Each number is 500 + 50 x the weight over its row's rms, rounded and kept within 0 to 999. Layers, rows and columns count from 0. Numbers have three digits each. The size before them is the row's rms in percent of the matrix's.

# layer 12 MLP down (transposed), 704x256, rms 0.124, rows 426-497, columns 128-191
095:421556475512529480458393638459547541516576509394443550582477413468507458481463454479526487491492480520482520527524493551545509438455454478427477520457467489447467556520532528551544473475556421
109:555531435567570499506608562552474477519613557541518479492457521432563442509520565460524473514452571426541407505397502431548448469443539523521444469502460524577520433589548515525521486581510592
095:440505532466470606414503457585365514474450488540554436550481469520450523452485444455511513494540461474627524519578511466475505483564550583478396486528429421489446519522515524576478467425523516
102:467555544520447613549505554503598403512465565557435526518488514450517466528554394475525520487514576505540385537492510551503397499438497502476516563500480361459437492461521587525515483395562587
100:463441540526567417488534423557496540430483535564393608577528478545548527518477552407507532491550460397412509473465593596486510520505500487519551509533462579450409488567619501501455526469507550
099:552559481499509507508597516445504498488534590510538520457512542548444573515508445424369441525469504550533469485493526549527548597454518492400482549475501388560389537563478467485496488414491575
099:470528433549483429507497497446545560398430522481645463517432471503531572504488554558492520487467531510505512541483496462492440424440440548521522528508506531458508462593455532498476550587425484
102:508436466514511464517537485520499566513576443464432474427554622553497519512597424488478533518372464488462517542471556553584445557571489586481502495487418504464423512453576465393512442563550504
097:547508509508487452490561502408514530425567557593640433501572559497432488498527605389517512576502473528448496466556521573408497428409533570461548449519453522619503532494499485429472542571503487
102:553566517555463454470512482455494368503521457622464577502442526519506431485529382487629516520530505509544403498495490529516589486557490484545542507563406477454598511453414480566556537422476473
100:544540423498421535495446518500562514482499479489364437447551483452430471546546456525526482542493501486392521508513484487545473527506421486518495435498482542427449475559529516514519504340415552
094:463431507504448523457487531421471506511504473582642432461535522520488523484458524475442519538622477579529557522535456566518555591435498470466474537557517526451455512410574442506507510485392491
100:475570486491564512443512495470490445531522508450337456545541542505486398556472494421524466416499511490505566540513562542496583485513507559461443583491557489481490429437447471605550565512556503
104:513564467614582421582586462432557510393428551500371526568494547450461482583525526517513483497435561468458438566534483410531490493454571474539502450498488469498500475464425489531499492399420484
104:510513530535510443534525474545469520433434559572512501511531519466474495554426442453556501430471463393499603509532583512486492542616546516494622430540445452509414484480373441484483450493491562
100:438523517471491559457552526496506532491549486502341542582497524489500525559494462462559506518527464442422549526550487615472534530470410478544481487499527514524355447545495447522510543537450478
095:481517512516480482467400493524487443522479453530397468561545463551518503516407437510422538468517524452455535523473468558423503588462473515440492494538546485358479513488499463480442574434559524
096:454465458505461478542528411472597552454427481481467567579514481562549465497586492542423473533675470437439488548481513430619439462433556447555487503471517477522449426579456576468456540524514496
103:570456470471495624505511539433500495493532567412551517480511482526582465448468500514477505503528539403554454513504500443494386514481480412471536538458501501463540528539439574424493485516492442
095:542499437497506535566465558505501478517469494546635462544487481499509535534451551472506458493537390577412457516438418553505454460457568517501570416397494507532485477450494505525513458563549520
104:462451516431394510554493408513505544507461539502483537471496479529449500534517568571521518466527530555461493518482583524382476503530460532444433502524503488510532519517545451501527549431498499
100:606491468499454473433472436518528430512495521527477599556514503496506418437499431475513492474490575434481489537379547487498475505446487409472497498588439436503540478494606612508542452404556432
097:637582465485474554532475522483490384470533487464612542521467511464529494545475437550407507442509444514535460528456416491510542455591567478517539552500560410427537453559430495521573470481496520
103:510592493572494537541536502477579514579483441586652506464454486492496505485441493446515472551463491468472444588551569420566530457538613521458561517484403546484458441443533489496493447552492526
098:524458488458480383554491461483514509469621450446355540400542469432563422500401451439536488518435444452506594465437369473546462445461487531561501467496431529447572481482436468507516495536496588
102:404567498524435542519478513583482443482464479445710568519515503562541506589438563537432492547519449572454496494515513507475513408481446498562539549514512460495532532451570469479469495690366550
102:468550538410571505491480488573477473514464572534652482493521459454437418440524437548536503510497528551551571589537487512562508523471521508502492447522507474532510430509454493542516533565472491
104:559471469521516536456492489561501457559521478458466497537474446518554602532482437538406522549538467452575433511537539453538487434575384440386449488481562487520590417516469583505511537375520550
099:437431456491524492579466382520529497530551494531465470565504417587554531443438507531498430501605465426467552521564523535490533462487445510400490423465479540457467469470560467542558582615439489
103:430462550522484473518530477509455532567464538507493515383500509479487492534559581557466598437500469435513472471565593521505554522401442568528481461524505509506423564582425526447468516496402600
105:429502568498487497536511552556559502411529461461468499489501508517511537569507496505480559537545364514506537574515540508531475470375524496443460472445469528542514469473571423496543447657462503
098:451432531500506457460454537528506521478486524509630537536526562541504494489632490501570452436514408552421578515507479556490543449465559510500479514488479519573557519475543423546526474259428425
102:416498497491497503459534502521490404506439522465574487542366541502513493462564446484464445448559554462431351473573428440455460443515536490468554550508592561429492462401418467478513566491572567
096:518578515514463498473508532517532417452488454479555413562508512506475468516482548502534582469500435512504522496519553452475443486434579487435490467540572376488445515484451513448517468649485507
098:446495414435473487497399440565482524432458518505539550495453441416504500462563570452511489567494561474476513565593516485587520505517459544465463426510421514531589472520466569516489596337548520
099:482580503470547458509475502537552516482535442611549505453464487581529486508514506466492551505573552543546430528557517534523445493484436624554507504444537515494535514486551580502461498473500494
098:478515379501476540428547500529537444482406524524580489603472501528531539445528493470434518494612476497530564547507554384602481456518520494530519487586471548482471542503539484550446517455465510
095:534517449520532490455492488585578627449477550492408472486512458555460500459507433496461475514548402466511542537446479500520508546480491395498518511465545514482503529517532479444547501426378481
100:507480512550481463581475465495441549442505468547546582474462492519458448421391513572529591479483550505471513503457460507487491454455489490508551480439539508498472472451537473459467488458583512
097:516405525589486503543438418420503579496564484558349458503580514542472536544618551521452454429500565428464557467423507466536546513489573548511507512430545515475491543568468520432472462492480524
100:456548492393531449489512538450523507592438505407541542434504484541510461437591498526440524472578484563481484486520510536563498428431495465453503463502424500529539464535485486448478552621589611
092:498460507461496522522448520422503560547516515538519504417513469492532571489478552498495456511503475539378492519481499563474509581475510449521511516492569459425501492591545439475531452546524497
098:490521548548538519456552439482454467428558508532389518497424533423555530438464500537562526469429448528507534573595540486629447581486522482558550515540442557458483598509450464495439512325506498
093:512555605465575498509399567608506559554446485486508509482594537572492501532548501529578483485523571454496465490501524613529446502437487524553500471480529516481483472510495460483543470507538467
097:491603473462510546569478522489513546549487535442297455506493454482453498531629517614468498523498482529525532492524495463532497523418422504491547455522505534485517509527476463594540533390502588
097:526538476488491451481478544460535442406474496396522638481519535507511502511470411550533517499528354504512505527494508608422556482640519451440431495452505480556403539551573524530507559483409466
098:538496510476517445505463592561476460510462515522673540493499490524484481499511546515566468514490516501477534422472425426462538424461555504464567496487461502459571584444532449525465483380478497
084:497553591423581560569482522537495515509545534441518527564472353408492529566578449420443476508413529430485453503531454516522537529546439498474528492567487488472512512605523479588591523385545556
106:383517461479559460587495515471508471530546443493564539531473541522419476571430514465503557504457456464479486565375617536513536416473539482429494484590499496498541443533586545424473517647471527
104:412554507490488562453533509577476501454550625471642569538497567545503495507517553453558484546540539494446574480516517511533530414493458462556514496446494479573411475510476449447539582608543443
093:465481492498537529482474493423471456419553486514624480537523537507626472485571552559433503390540502524477531517562500409477473462460456442514511551539600581521415519528485540491497542470519587
098:548523466565493489525521567509479434474410523514610495478558537535497534513495509577581475551486525531546525453544485477567572492439526480495498550409501617492569463550448534541516432558459558
101:531611589462511467472571414479450482526490528470438470541497484585509590474443435542537427503404491467496490542456495398517464448473508433466528416559524502425483545530514392503540453598514490
105:592460501544453493525476424447503572488562489553357507509515523567529462521532586454436470470461476502541452461520491488409557455496441539573467411497536487456460545526487408561485496597501592
098:491524432599410478504581452539569430499584582522636457502494516498503512490452439423428474520571509502497495542517550423433538505487509511510524483535595436545573472504436500527522597535350561
109:536541465520445492528574512446516469493535489480383538509506531525528433532613509525461523462506506483566543410585525573580534449455532475519615494435540534552454395453568511482454430407431549
098:529470552462477487471457502662496533565439509508533471542522524508480565519465507551445588477569487463617532486501471568514506542483528502501596468491413391520561428401440487483449481586439407
100:459558586568487536505477483485547497483457467523490578644495584450413500503515441530519413568574523502526485463539554456347443449569551488426562465475460562455464455541469568415438508638455452
104:499451494446488589575534467431431471521550519514476441498488587490523531476485443564458572553513493658489415351549463522543496459446536417510429432454385526437481544489485490450484553624477481
099:494580480522532428507564473582546468484521459589564541490454490527565503400354542456511482506534565484531463550392530460541492408561546455385487563468480436529440442435453437410536454606504492
101:480429458573465528551533456491465460375457512454498464496523548587536485520638549441501493472516510452474536510576527565554397478487484577476469414526579569483520535571538543541576448542510500
091:495493503417549495457482533583492514553518477545354517506428503521504514579496431492460514486528477456433537506479469496533598475493532516534435500454489507366423387495452508502528534523463535
093:541503521502450472469462572462561444482470532456505409504487472502481518396602507517539514507452540524526594529569492547554446405549456446569459490591507524515486505587480492545460628494559513
115:441507480481514571455515474527509506524499515537669497486549537480449473444416551486635486477514566500537451478520523465453539466382457532462434439539502524436500542492434596558513563498475534
100:500435555496467505472508529529530538549483472515287530556421466473475455485527528576460464462491551427511600537492502506518526536502486494562370486475552502555494507576538545516490527487507524
101:538572436481454506548518532482447467526445482461495521522484490484506529480510531429517539478396458466503523474552501620468545536461547513452408544462534527480569465489481508411571401610442535
098:437516538528504493486486494486513496536553498567521542482531583499460474446532554487480472446530446557460573522455522513459557516585479473441473480452629443407480529579467514430454507464481485
104:518441565481525475487527503459500529562486499508427403502627484495559545432478525563501503463383544565470514457429479532546486603485479494568541423463520449488555539541443437501452552629517557
095:424530497474506500575514489477422494506649513567457463534464524445507579531433489462536503618562476508531504480488618484530434507496550528472563453508511485463444535521537511543547499432528490
102:452511602508579478522555511503573585453565541504406557546510454466567563498545434471545567464492576397519505580488495459525395544489485578567464414514516506447407528609469554505542505556471492
106:575521531539510426511520512564428521556554534577475452443472541415517505518432502416374530512495406545523471503510434451480523474584569587500537444484474529473529437519486485428485427394463534
096:470522515547453511494430546565451465485412467580472415566477565491542511483511543511493544549482524473432538502432553352477523438471606508508502556543549543436583514538580488440462538521519508
# layer 12 MLP gate, 704x256, rms 0.123, rows 427-497, columns 128-191
110:543514530379547531555511421498482596508498405508479505497477447503480547483499446540433573537546508531566525489531532466490472469513415482531469518592535517385453578571455504450388481611504543
101:617501563528584456531466449415530544550500552461487566492542525489397463503601551524452509488462544529401507466431506491481538527471442534616487540538506507481556592497479524461516554557529433
107:371500566530529436559537489528487377461507554483496437553546492544465568562520526518548539563454477525515468528545493523421522605498626518536498581457510412505457505541493493437477462515402534
106:411494529566424499509444466548489584490503533523507414500503481504530445463549495489646433528562569505578507444485537449493550442398497516460475535490542512605538512413551507543493512485550572
104:460520368588494491544428567495435396473530536454559393484397427476507499505545535423555521520495461626487522530467440496455470465523541539489416479527456591514546465496566540480445485498413517
103:415527478611448565515432503453463561488472512411575534494477515452445562594523427431566474515524429486493383407477564519452521460448526498453460380586497570546537502594532546573528550547516451
100:554564413574403497459476420452464451484527498552550460520493490507535523535409499610457458536554517504607423524538446401436489368450517490526503489447524422577482583515496534502479538516463463
099:507565589590536419448553589492478515509624531513470524560471588509464478453525467476535521516509475452437570485445557623570569464464517473551503505513519492484493561462502482405492495506571464
105:459429540550503573499556448517464408571371633400509421527430519517527563506547577452479508453434559546501619495532432608370510455422414517507526504596616459520551516512458516525563494539464470
101:429487353516485515451432550464459531474465504521503556501465552565509563490527512445541475486551561503527514450509518503457450549497538492520449484559533539458517570476451507443529491433478503
097:463499484541404551497473460569425570508436558506466548499447511519494543543442542512496426438561429380493486472388545537516493673620447537531451494507468503493434489598579532483428474557511536
097:546526468505493532527430493428451424455531613551435491575497478603468486526468557553531556596442467474510518506494524489522449380470545491605457531439428540501448549537461454496527423584494528
095:499423526476456546512447527594464548591547448478483482477467473598435467446524514490501483515520500465549545473489442581473462496462445545561448578514511557437454525524534462505523524517557482
105:537505476538491548446565423464502485466459532567612551531510616499554627489511423476436435419556441512516453515415508533479484471506427505622485348545521570434444497570551362576447554538443587
103:393537460514436488472478534481450439474527563447496575485449476458462591494482464515508482500475500425494443454492491593524556539462593603516511520509573496512450598570511513493432451544540454
099:453528460468487510467478497558473523448444432547478445534555448553501518529459519456481536461559550525453476547484469514565583567576420478629482454480474537453486577495396490456482444544528463
098:465467464461480470537420385496488552516555546504490454461496463496391538470494429578512452455552507460589563506521509548512451418508502574502440488543501524496393516532405549472540524539468422
101:409514478513534399415526492481515529411460610503511527546520515501497516536550433450478452430491455467473434518474536465475516444440520540545481580523483535422565550580566456529489495566589612
094:521500479491572586490501561588505541435536535568462515529399512511513486606530503561477497525493466513399405451413488640442447557549455534508416551468474524555473481515517569549443567525546399
104:518506513621460495462590587489508480468623492487492626479496603513510491524488489531547526446527514486423486590517517597518495493487426578597507558571595481429541561487509462507454442631611467
102:517531519461518508465408508477553470466465535466496567517432555466596403460451456460525590526526437425537445543512440397528462536464461560477489403504517525587432432547433502588481553515550456
098:502540483465520505435504574442527452525498504451550481480486551437536423501523534528419530471439597488495479551510460538549467562511499445445423462560456387460566549419448505492579507581515544
101:493418539543502560501592395562378625407461553583551557434515457573517475452493476477538428450506540538535561422476477516508445527497474519492502514523518469452463487595542485455533589505576517
096:471531452391541482489431420599452524435483448557569404443512423465410544601522522511498511421530537512526526486476481477493555515472571518502431509557407455512460536508470499524381473490535543
099:529505529496544513428529468436480437558412598490476477476441479486432516503536567562540465515542568535538546487526495450429478519507569485493514513563457519527436489610540477595414511489541483
104:465536556444526524508541504574441503476486602554454511419546407413488559478534518513547571519512462577517427452481503520465453489530572567489498506503557492483499537463539495492516453533441487
101:538567490505605508504506516503564510547487515501532538418455557522520475498551434532457434462561536443535485579489542539437553400524507446516575491480459515507447526493420449511543504498485525
097:533490565500438494487452538534458546477558571472540423472436500503516450610559526509416492500488421620526505488518460497451538444549523569467578502448440464492446600520514582481463493549475522
104:548436491514484599516418576402432488581441538618569482477488545574488478504478524482430496539505437550518516629525496502433564526399531525493486444508463570484484520532427396474523526550496523
104:528513476458500508467503621544478536528485498519502513389434519549448491489561444398614497491501534433506437438469432528554554581516487517519475606460464483468527539522524553500463498514470319
098:522483494555538457564577541531557489552483440527496473492473493468509444402474566500432561541528589417614485418592568575538541462473528477473503489522483496433434448599498561529558506554566490
100:478501611509502483491516525513517520427514492439565534481524609547482515589568504523538501443495626491543511452419546538465473461492430594455470508540408556519491442523410403442419529528420510
097:491388583523449559544483531523491511468567525499509480422472514460453458542424541468552452503493443456457545481527530453520461461547567490432460496470499406560454505495479476524450609540467565
098:489493519627524441480492539494546509506563481545503397511519497526496541509483510401491482491455519466589527532511593545460484523462402573529501546557464440537448458491498443563503514600428606
096:479583541626461502453460428550552411497595490580543482424528516530566515463492533489553477449558487513616446523505454579524401508488594485519449505460584503472480469554486537496530531523553511
100:478524487464530437522452420434447520500437515525507392502422484512390455634569529478494488545472528486534506470519433505418497575446547527502446526581416565479466499536476460530603526510402545
100:498527436429457523567402374482445440465492522462490485486516455498567595564530485484470506521535457605590573553468447550444542496536407506505505560425471558519462422525480449456615422490446459
102:558479512587487490469417490476464486534464559543471473486483490512541452451493365495597440546525456504466422514419483464466489477505543535526580554547422477518515532451525503540516488483543472
097:631442503539536571521484550458467496469561449505456472515494546436369477560555559448410475499451390431510531585472533554483583479546460426597450434495542582568462560423502467543494519592576396
103:501391540485482576513456451505567523468430452506508528514621554481515580557542524469449505537431481482535626551451515538507483551477410500496477529544539495424447523405547544426452484527501468
093:522450508515480527475474484457412494589620471403442543485596492490454583551547482390568500500500469536539526478528549525523557443521484484498441514527479496505482517485478566526503584554522508
100:372471396494477448503514553447475542441574488452551519501507519580474510534500550484529462567480499488592557484503487460489467507466547635582482428502449503487487524575456499543471466557474532
093:557468529439529552491562524571516502465529518402486546452525480451525414522564448421611466419416593435443401557493513475508462419506411568465517518516487421568441443556570531515434491461525546
099:527457506569501467476528524503555501445459564488613372523477410488511555455573585460438526563477458473489536475555585468491454460524514511417507497558490445606481445502455455524567577503488547
095:507528493536548473492365535474510459470527533445540540449492584469452480476529513600582450425528412511516428464547600514468495468521492563533486521453539527517528490522474586561474590480475513
101:510507474517394569475517469536501416492539524506460505439525482512424600489564435512527497427548426532470522498376588625473559527504498423501499559593519542578386465563605486543508522528522549
084:393524622522458457485584452556428574557552492386482619547544541480523391481538522421546452507480513493512543473476559512400463516583454568629511493589521486473487467507516470540521467425476522
108:362472599485540465462490560500539450507452536480537391430428425539581449465533559581442541482544439420608458544468436509439530478459435463560523434473474484527467410629575536547548538541507549
099:509495485464481508472393541493522492420474535460548517519521551538466453476539491526472447522571471408600530492527529527567542408467506560495473465482546488445454524463548547467517540654489461
093:450521462581582410497486442516421516598516584472428522497613472535482509517479492581547476444513534441546468527512456442453531528592474472396537516509540450461508494476532541535550515522512494
105:393527565512537513483522427489485613558477470479549526527441456544433453621548495484482565420448466432540443483432579494485456482494509573509497486577401423462494445390452463527527558589473492
100:500476500492479581534494500460458579523464445540582411505559564474504471563549474527574534534578551476589490469396546523468484469501471436414450452465495549521514532459476550514542459501445495
106:432493492446499522485514493623523412465478528508551469514535463440472555453476434473555506551516595468460553544478484550584532601402521507415430551484450553495570469519494559450497499500523510
095:538525468589498478461539554488483467549575552522507459472485559580493533534448512478555555461513598451546445551480511519451414473517506510488525438518541484521466452406461477520377479546530490
106:541553457537470412552563558503408559498511549484496490497493502499480521542513511520499545533450552504499509492457483540466513477498415459502556573490489526467538429458500457525469489573520362
100:577479552509452442553489598520538518559451495485506544554515490530396581583561472557422398540556537472465562447413572423508512523440449445571505494485575506431426495459521496551416469510488504
099:591529499462402462519460498536420498520542568526540515521510404424421592502558477483450427376578533429550470495464457445474559484492437538469576487566554556471414512496540509574514521493536530
101:463540478532494488553504520487506538514511393534551437491570500579346510448432565486487571498599477441482502377537523493570533470468541529521483482459645526446468564543483399519429511548571476
103:542467519517518568500576424568527476500467491513522453561570517478420548504507410465440510493459534492491518505463541497395531428477535466505485569429568513505547570587552564541583498521441571
100:454530521488507411532511497495483509554509467529449505475560530454577491578570466503505514552480524430470482576503569559446453561432474499455493510541548462476461456404482451649564494489499386
087:555568607453557561417459430561532542507532463476544512410490380493426479508508495460463479523490511550456625530441491430523467481584510491441528586531471480541519450519508535474421471483602478
097:574455391482470431569493509489482498504437542502510588581478436449614513558481433589474435493448617565540489585476526509462557526526551567445470448445509554473520472449548557436470471592433609
102:478453598520510462559449527543513502579515449481565488522483519439418452452571475538521436530540531416602485459427453473535446456417490509520449534489534555395463569505583511616471488544533478
101:461488536490483454478482478533447587551577513569460452477407433479541515426555499473516415500496478527593536523443494397514452509495532535481466498461483502507427634432531463545561587492498433
098:449574461543539521478467534521474440531480449563534469433489540492507578528453503583524532431467522421489553508534435551540503495574546466538386425429505472601517575506512536373424438518521449
097:460532541504449546557427475527426535568462430516505424497496482523523477421499466574604571375590448599513536588452461558581537514471520492469550530476620532499453436550575483478510513503503406
103:499526535475487464588489495556499500554465453564481529479561488457537598487554514477455448438579418528504548497475440631465560409544480478396446451443506597533553509550515475483465419512536516
099:487515491505517457492508497450554538494472484491533524506473451546505531532551382532486549409484507561585547426547516582528529630442495499566519428497565502414470557460416510417490479471569447
099:496461574465578507416545418515505469483571510499430491472392482436578475448533476502428454502531561478462522464437520439501489529523415474512441464683523470559516564521496501558523474579583424
106:440507478443494463492574517490495537579397550542563491453571579535476506464588488526520491536605435461525537445443501510537426388451540548494584524452496476396493584472531572526422561493493457
097:535613542488539492529533527529431577445581530432502525437562453478572401508555519492524521472475494506540338632535495510390448456491490482512494480400468543527462508484563516520565434527487478
# layer 12 MLP up, 704x256, rms 0.128, rows 427-497, columns 128-191
108:411403519443537536525438448519471528534392527479473476485508512563460523464533455498436531543496581457590500545481543530479485527504521618413478398453506524479440525510519441455522572539564491
098:466455521433494485535434548514517491606460493424472498535601504561512636474512443529396500548436483514532525429480481579402604535534489435465507549458505593426445623530554476494607593529469440
102:483531502491452455426503453550460505546497581422449435458441491536429479514593446537491475498509448487508444452553507483532438503471510521467518391418510484532500446482485552532514503548453472
098:440485538533612559528488525391517547474443463510557480506464515532536576434480474460484540583542587506423486563474439502566486632522545470486526484484508513442577514477460528457511476484466474
102:464509502604395513531475506538483456512504437528469434502539486546545440499481375496571601412447556414493505464447504505496547498548516482483588486593550497617580445529471563554567521522482460
098:472467558480637488453526479636527381555444579495480565508591534568535469508521560529492556510523546557515434528566538458465507445451571454491566505546458540528460492501482493429465512378458471
099:515478497397510527542501487508490504402465593466461519460549425535595453458516488468477493582553540548441604540521544515520586455454457469441505536398537496508446498496455614550615472500488493
096:587501528538580420553385466509541452493513554530534451443546494494418586503504503587426447613539407486579526612587539556561574509432473494450444467439422530634484361561516508541474468506423517
102:526614516403465515514456488492487491488490442476492441554547420449512554417532509582476499513440508572502475534501456445467560495553466514547509533483507545511568601557525563442506564517398464
100:492509547480486503525528516482612565565491523472461526451441494524528511408498541463448433485512490583423440424516458424497527563487457441461536519468516464497466503556365471461571537445496424
093:448410549457553465578520454616466516417504627382551556542476405462439526472527454452556528506425549519481463441524500434444579431521536522463581554457544600505565467588408467481572566459541549
100:547530497544484451483538473467480521522396530539456545488529520538523514525556395581447433532484535464556450487481501452421420516441449485494573444381489426408445461462450550461474488454484517
102:494415478496517508537463661468483526537530487488418559651562459524492480444501448484540521455485525543418588511547399591445576492521393507580552527527560516476491605496521570522494546520522457
106:553468511468508507509496445592505445474492468515452512493490592555432548450513417384464437494514449452487487507362522607512467542568432494530441493541531586569477547464541421605474537469482497
099:478535395486500528576598426520557488463451498512507506524532560473452521391540538530533570483450440451477549435495471480536438560450508457627526592450537481589612518462464498528479476510448418
094:554463586513462441482568507432469462481581632491509532503486420488521472456544561483535441478428528463494502502446517493519548442557560569508533449411496524538531460516450487489541534437485528
095:486496437501472488533507539407480559508440521581542461412549567517512508403461492561548409468644503697535541498550558550550505594559521529435556433402505484409464503474452456469375562501414484
103:471460530442519472490509568482425578537526503444436532508467508573521533543524386506469607540442523468572523540501551504493550460400476461502438454523524561571576472426574577503430506510465426
096:450498532528477441468515482495535511530482510466504538394548420470546518426517541489590501478461550510557485636535511415567566490477519390558549531516505463365485497520526533559572528540482550
105:552480536546544426519462463571566463455523603548534595447516512564513522498443470488504541508570468459493451584452520422539587532533574544486516513490500515476467380570491475497533538598600462
100:463424684504475541538489450470539478477634518499479472527540422491510463488540498543531486506470569446483413516427422475468532523540497500522524509411536469507429506608579464461486504475523575
095:438378533538479437459592445538503519398530498508444556585511496498600510498532497514504494502473502415562528512511536447566587444454550470453505516495521502531525470443523556455416422531521511
103:533574454429473498414527497563540445519466501462444505507538516513528530422442472508514501520490536532546545484533508483492521483520501485490540566554467441454475509556475553526425572477572490
096:497525461556463517472590543538534506546418438478421432485480462513571531511490590553534529561535468531480519451568613553403522545547515519507490509481509498480488492419463480487493509502477532
102:478468595493492462525498514545490513437525495415505481548461487481518432521554540485490505517519472520574535453516449495504458460457529598588470501519506525517537476513397547552555608497560472
100:554503492454549419537483567533529444481390551509569549467408471450541532497526509537498577612539460526428508501478521520436473517385543449457518513493595461489508544524513413517527569545475438
106:533526517543530558541395488508596432528525489545517455434547396487501489503485520518428477515467535476613474525494557454489454518539495506487497563502460499590448515589507470522507536520470534
099:540559546482535535553502507475442562534451537487466386567456427431531490616520508592527471455434471532484579538489528541392452514571476549395499567483492454499501587560490444541454503486549589
105:477503527420466553517500492576494496514498529444458557505420571411471486512473527514460370423471538542419535443513480541437559502518497537511406543572478543509544422478511424552502546497475491
104:485654530562489553511564480452511540438429420486559407519537405464569472527494558477496511400540574546474417527502551477501420432516470571466433513563486524569562419466470461472418466436532407
099:522471517500470444538526464456475490502430485519420441365504612515509455492536630528483553463443505493515576438531487518510441446567500544528444517561437457374452479405495498413508464583488460
102:391478510528484568488553367525506543497385465472470519446546519465461500484474531497544508386530521528543476467569446477460585555489524489497539486425555508476535551448560534566525539574541597
096:414532454511526529512546483546456403438452441501484597545491555557528453596486428628561411530478457503484507506560441589488509569549541558442448446430542496463556459552495491502493559523474403
099:571504467555527458588518502468598582529485499514563521439480603437430480457518483587491547449464492520499461524593480449513504383523491503569533457390488556542463541451569553545433515533481490
096:411494527486512456487551479408497452450530589544592498498542480486461540469505522452461474517483530514462494457507545363553494449462513499598486497454495436510401609527561545443559455481506583
096:410507455547573486516411488447501514457554575570533451460487470555470443520504576513533510494415481497496512454475477477520400392495497492465495556586511404507464461582547479497466569488460540
096:463550507514440501584543477501498452574496488567514547430470426564597458484561660569539563474491455566442480444479471584479445505510437557495550426574532501567524399441522537455501510486426601
101:523438533436458512441508483478416489521501446530467506460502441417597486430483489554526507557460464526523464466482456492573459493428491535499582561450450486414495582524490426427589500528518438
097:495579458422411554506577539506470445420578553441462456501472425516573527458541520529553439589546516456527447525433410460529530369497507467446502522505476543566504569579526498582600427487512411
099:536461455429559520447446480473452475496538506478474425496485480539494557379421478566443374558589387509538483532590436535449474542610561479541460550527514634531457506421550490437546450481572588
093:520503511542560442468510501509487547458437524519510491541550522550521522592496549414486478451463537414534603515481525462500454494504519556483448414533494495549523530430377524501475578531440515
098:412556488536586518431484589663558508564456477507503479501552457461499529522480458495441452470550498478528536500518389446548467401447487586546480490457459408486540509428561538522464559537540433
091:513483507538540493572512437481489404532480450507456389536564470520488563488482505554532507521442411646504521505516497465535555459570539424536520515430600553450516600426424511545400473515363496
092:522417472400489521553506483462620481462525581439702532562493536512515533521520522443532405489436480423503432551439479489525568580477451567483486608422479454534439474543458450504377425505521514
096:483515507507572452506482423476516514493529592590496508533394517501506591496519538520511523521625511442539538580501471476468484461441605566464418291479479511552448480537472465434478482508490468
097:472476494494472522556413454599410571501534546483495385540507518548531505599451425507455530438499527447453575457433599518555582446512515485505545467528510483425407477440493491540504514469551508
087:513579498510382475398548464516487506557425505630534464525628497576493458466521543545525469535467479533489500479516540546482428560545513596455493497419546474531504512465514482449474492461513461
104:503518482559433520518560453535465444476542487587475433519506625509474567499469476436483448447600504388533466506527577456441473482503555545442465572569527450422534514418476526532498439506494559
107:510458490512478510536458519487473479544428546541484449521531511488586464404504484421501445580498462470464488472424508449374453435480441454538428484538563522532560619492499473484646476461479494
092:519520500564533479558509462585468517508502536427549470451574514413364502463502407460446537479543487438598517533477500481458561559511582548463575499471403372500551559490440504495595489504458488
101:438442571448526531485485456517444549585461452616516504545424433521502511495534509528535509522519440510601517464554464517398519526482541568439514553635460499520396507448483442539540474513530502
101:532585535473499483463496504520498427462421462520575545534436468468528598486559485524477445512427586543504530495473567528489546510541507578365617563604439518505454424474483515570565563438496424
098:568486490488455547551450580557450506565448493523577515546463521496460488554552554519525461504529532565449497536460496482522445498476467473386513562522453444503556437508536533435479478366498491
100:486466531485559520669505552546501574487607522392520460493533511534468498566488597605433567529530509577487478482471493446451481531447465436553479486440552462476453587463522495467481536449490408
108:498502380573451435446515390534533494497500531507524391545520492475417425365486485593447399412481544540553447458455544469586504514443557572568512441533605418480554560511480577554455524559513479
097:460534535536505423447404482439452522557482530540526546392416485508433497510470431565533585534443419483548459559535482539457509417484555483485497483461517549487460420504612489421507496565569460
099:528461459569567574537510537487471483433445492501523422471527452493564454467509534447501425602510558582460509441399518495462498546476505576515448520545475523538570411585555556543561587436464517
103:440466502436490489520550503333459564529541445561461413551521529468519440608508508484492443434567457589528510463456494491535485496548531524488572532519435438525502464398453516543537459555446500
100:571478512461523514511502485548508502407468527515529411556459554501604487472509574461450467481562512499490433529460370494577447494515546462561536388453512525492423509466567526546499568514493497
105:379490491475511446468557476522396549463517526507533513421514453444504494618517523420499383570567413530533401451483434452388420482475448534489469446491495528612538511572501390482473558508473506
092:547508434546486451474440471511543543512488475469515489529472416527556432494488565522493580498560526554539582473523546453530536429510478571521429488498594525524451436562477500480508555528541616
093:466480476490459465565490386610444476579493435501536451531547580510445452514528480524452580570580460445511568467572441573498496557443492602462572553485462485508484481485485501513586623489463501
122:505486497543466464526625401495489467423578506578517497469601511530576534549425449401526534468528465559357462454470581502523510432481465510586516499452535480614521472456459480482492527474532564
100:444428526485474470501522468428482454543586539507453499468517566496526440473532522552480565412460532509515470469534492481466502541468474432477554559408648531504529506485472491483440468588548455
099:474590521446469460481472495561504465510488577519588460525434484615380539453545523450570466459338493540452515496418411507513482423486462528533487488484462516501418415521407564483527494397393566
099:476480458473448490446518445523459428466552568563492542357421551470615462635450618513424508527512461504553469532521514461411463538473566522487404455531410509540537573487489493468482481499517545
107:523629456458493542498417495465468503482501429538508455463461499615494527448474515478541465543449543512486529477459590460504510514530439535469568508527481437531590590515536356487519545500462599
094:498425522602486481500428496556597588516460472571500527456504384542495404527508446471547388528598468521532476515544536539468474534552475428514521539537608495452552391502489495536510573403493455
098:484467512442505559411503494430507502479434557525516469457517563515533473456539547446489497520554473498529508539541489463497496475474511411417438570396522477502527553510552472479475552513501534
107:502543533411484542482564516466493627524398530456443478378510458476519488447502512469489528547575498459479594466468536513550420456597529587477587574475524504391423538506519481489479503490461504
096:449483520532488399463540458474543527557645479581537578504566492584489524513551522389485530452470488459397457507475464470516452503471459492500648528558378440540516528479488575600549501459522604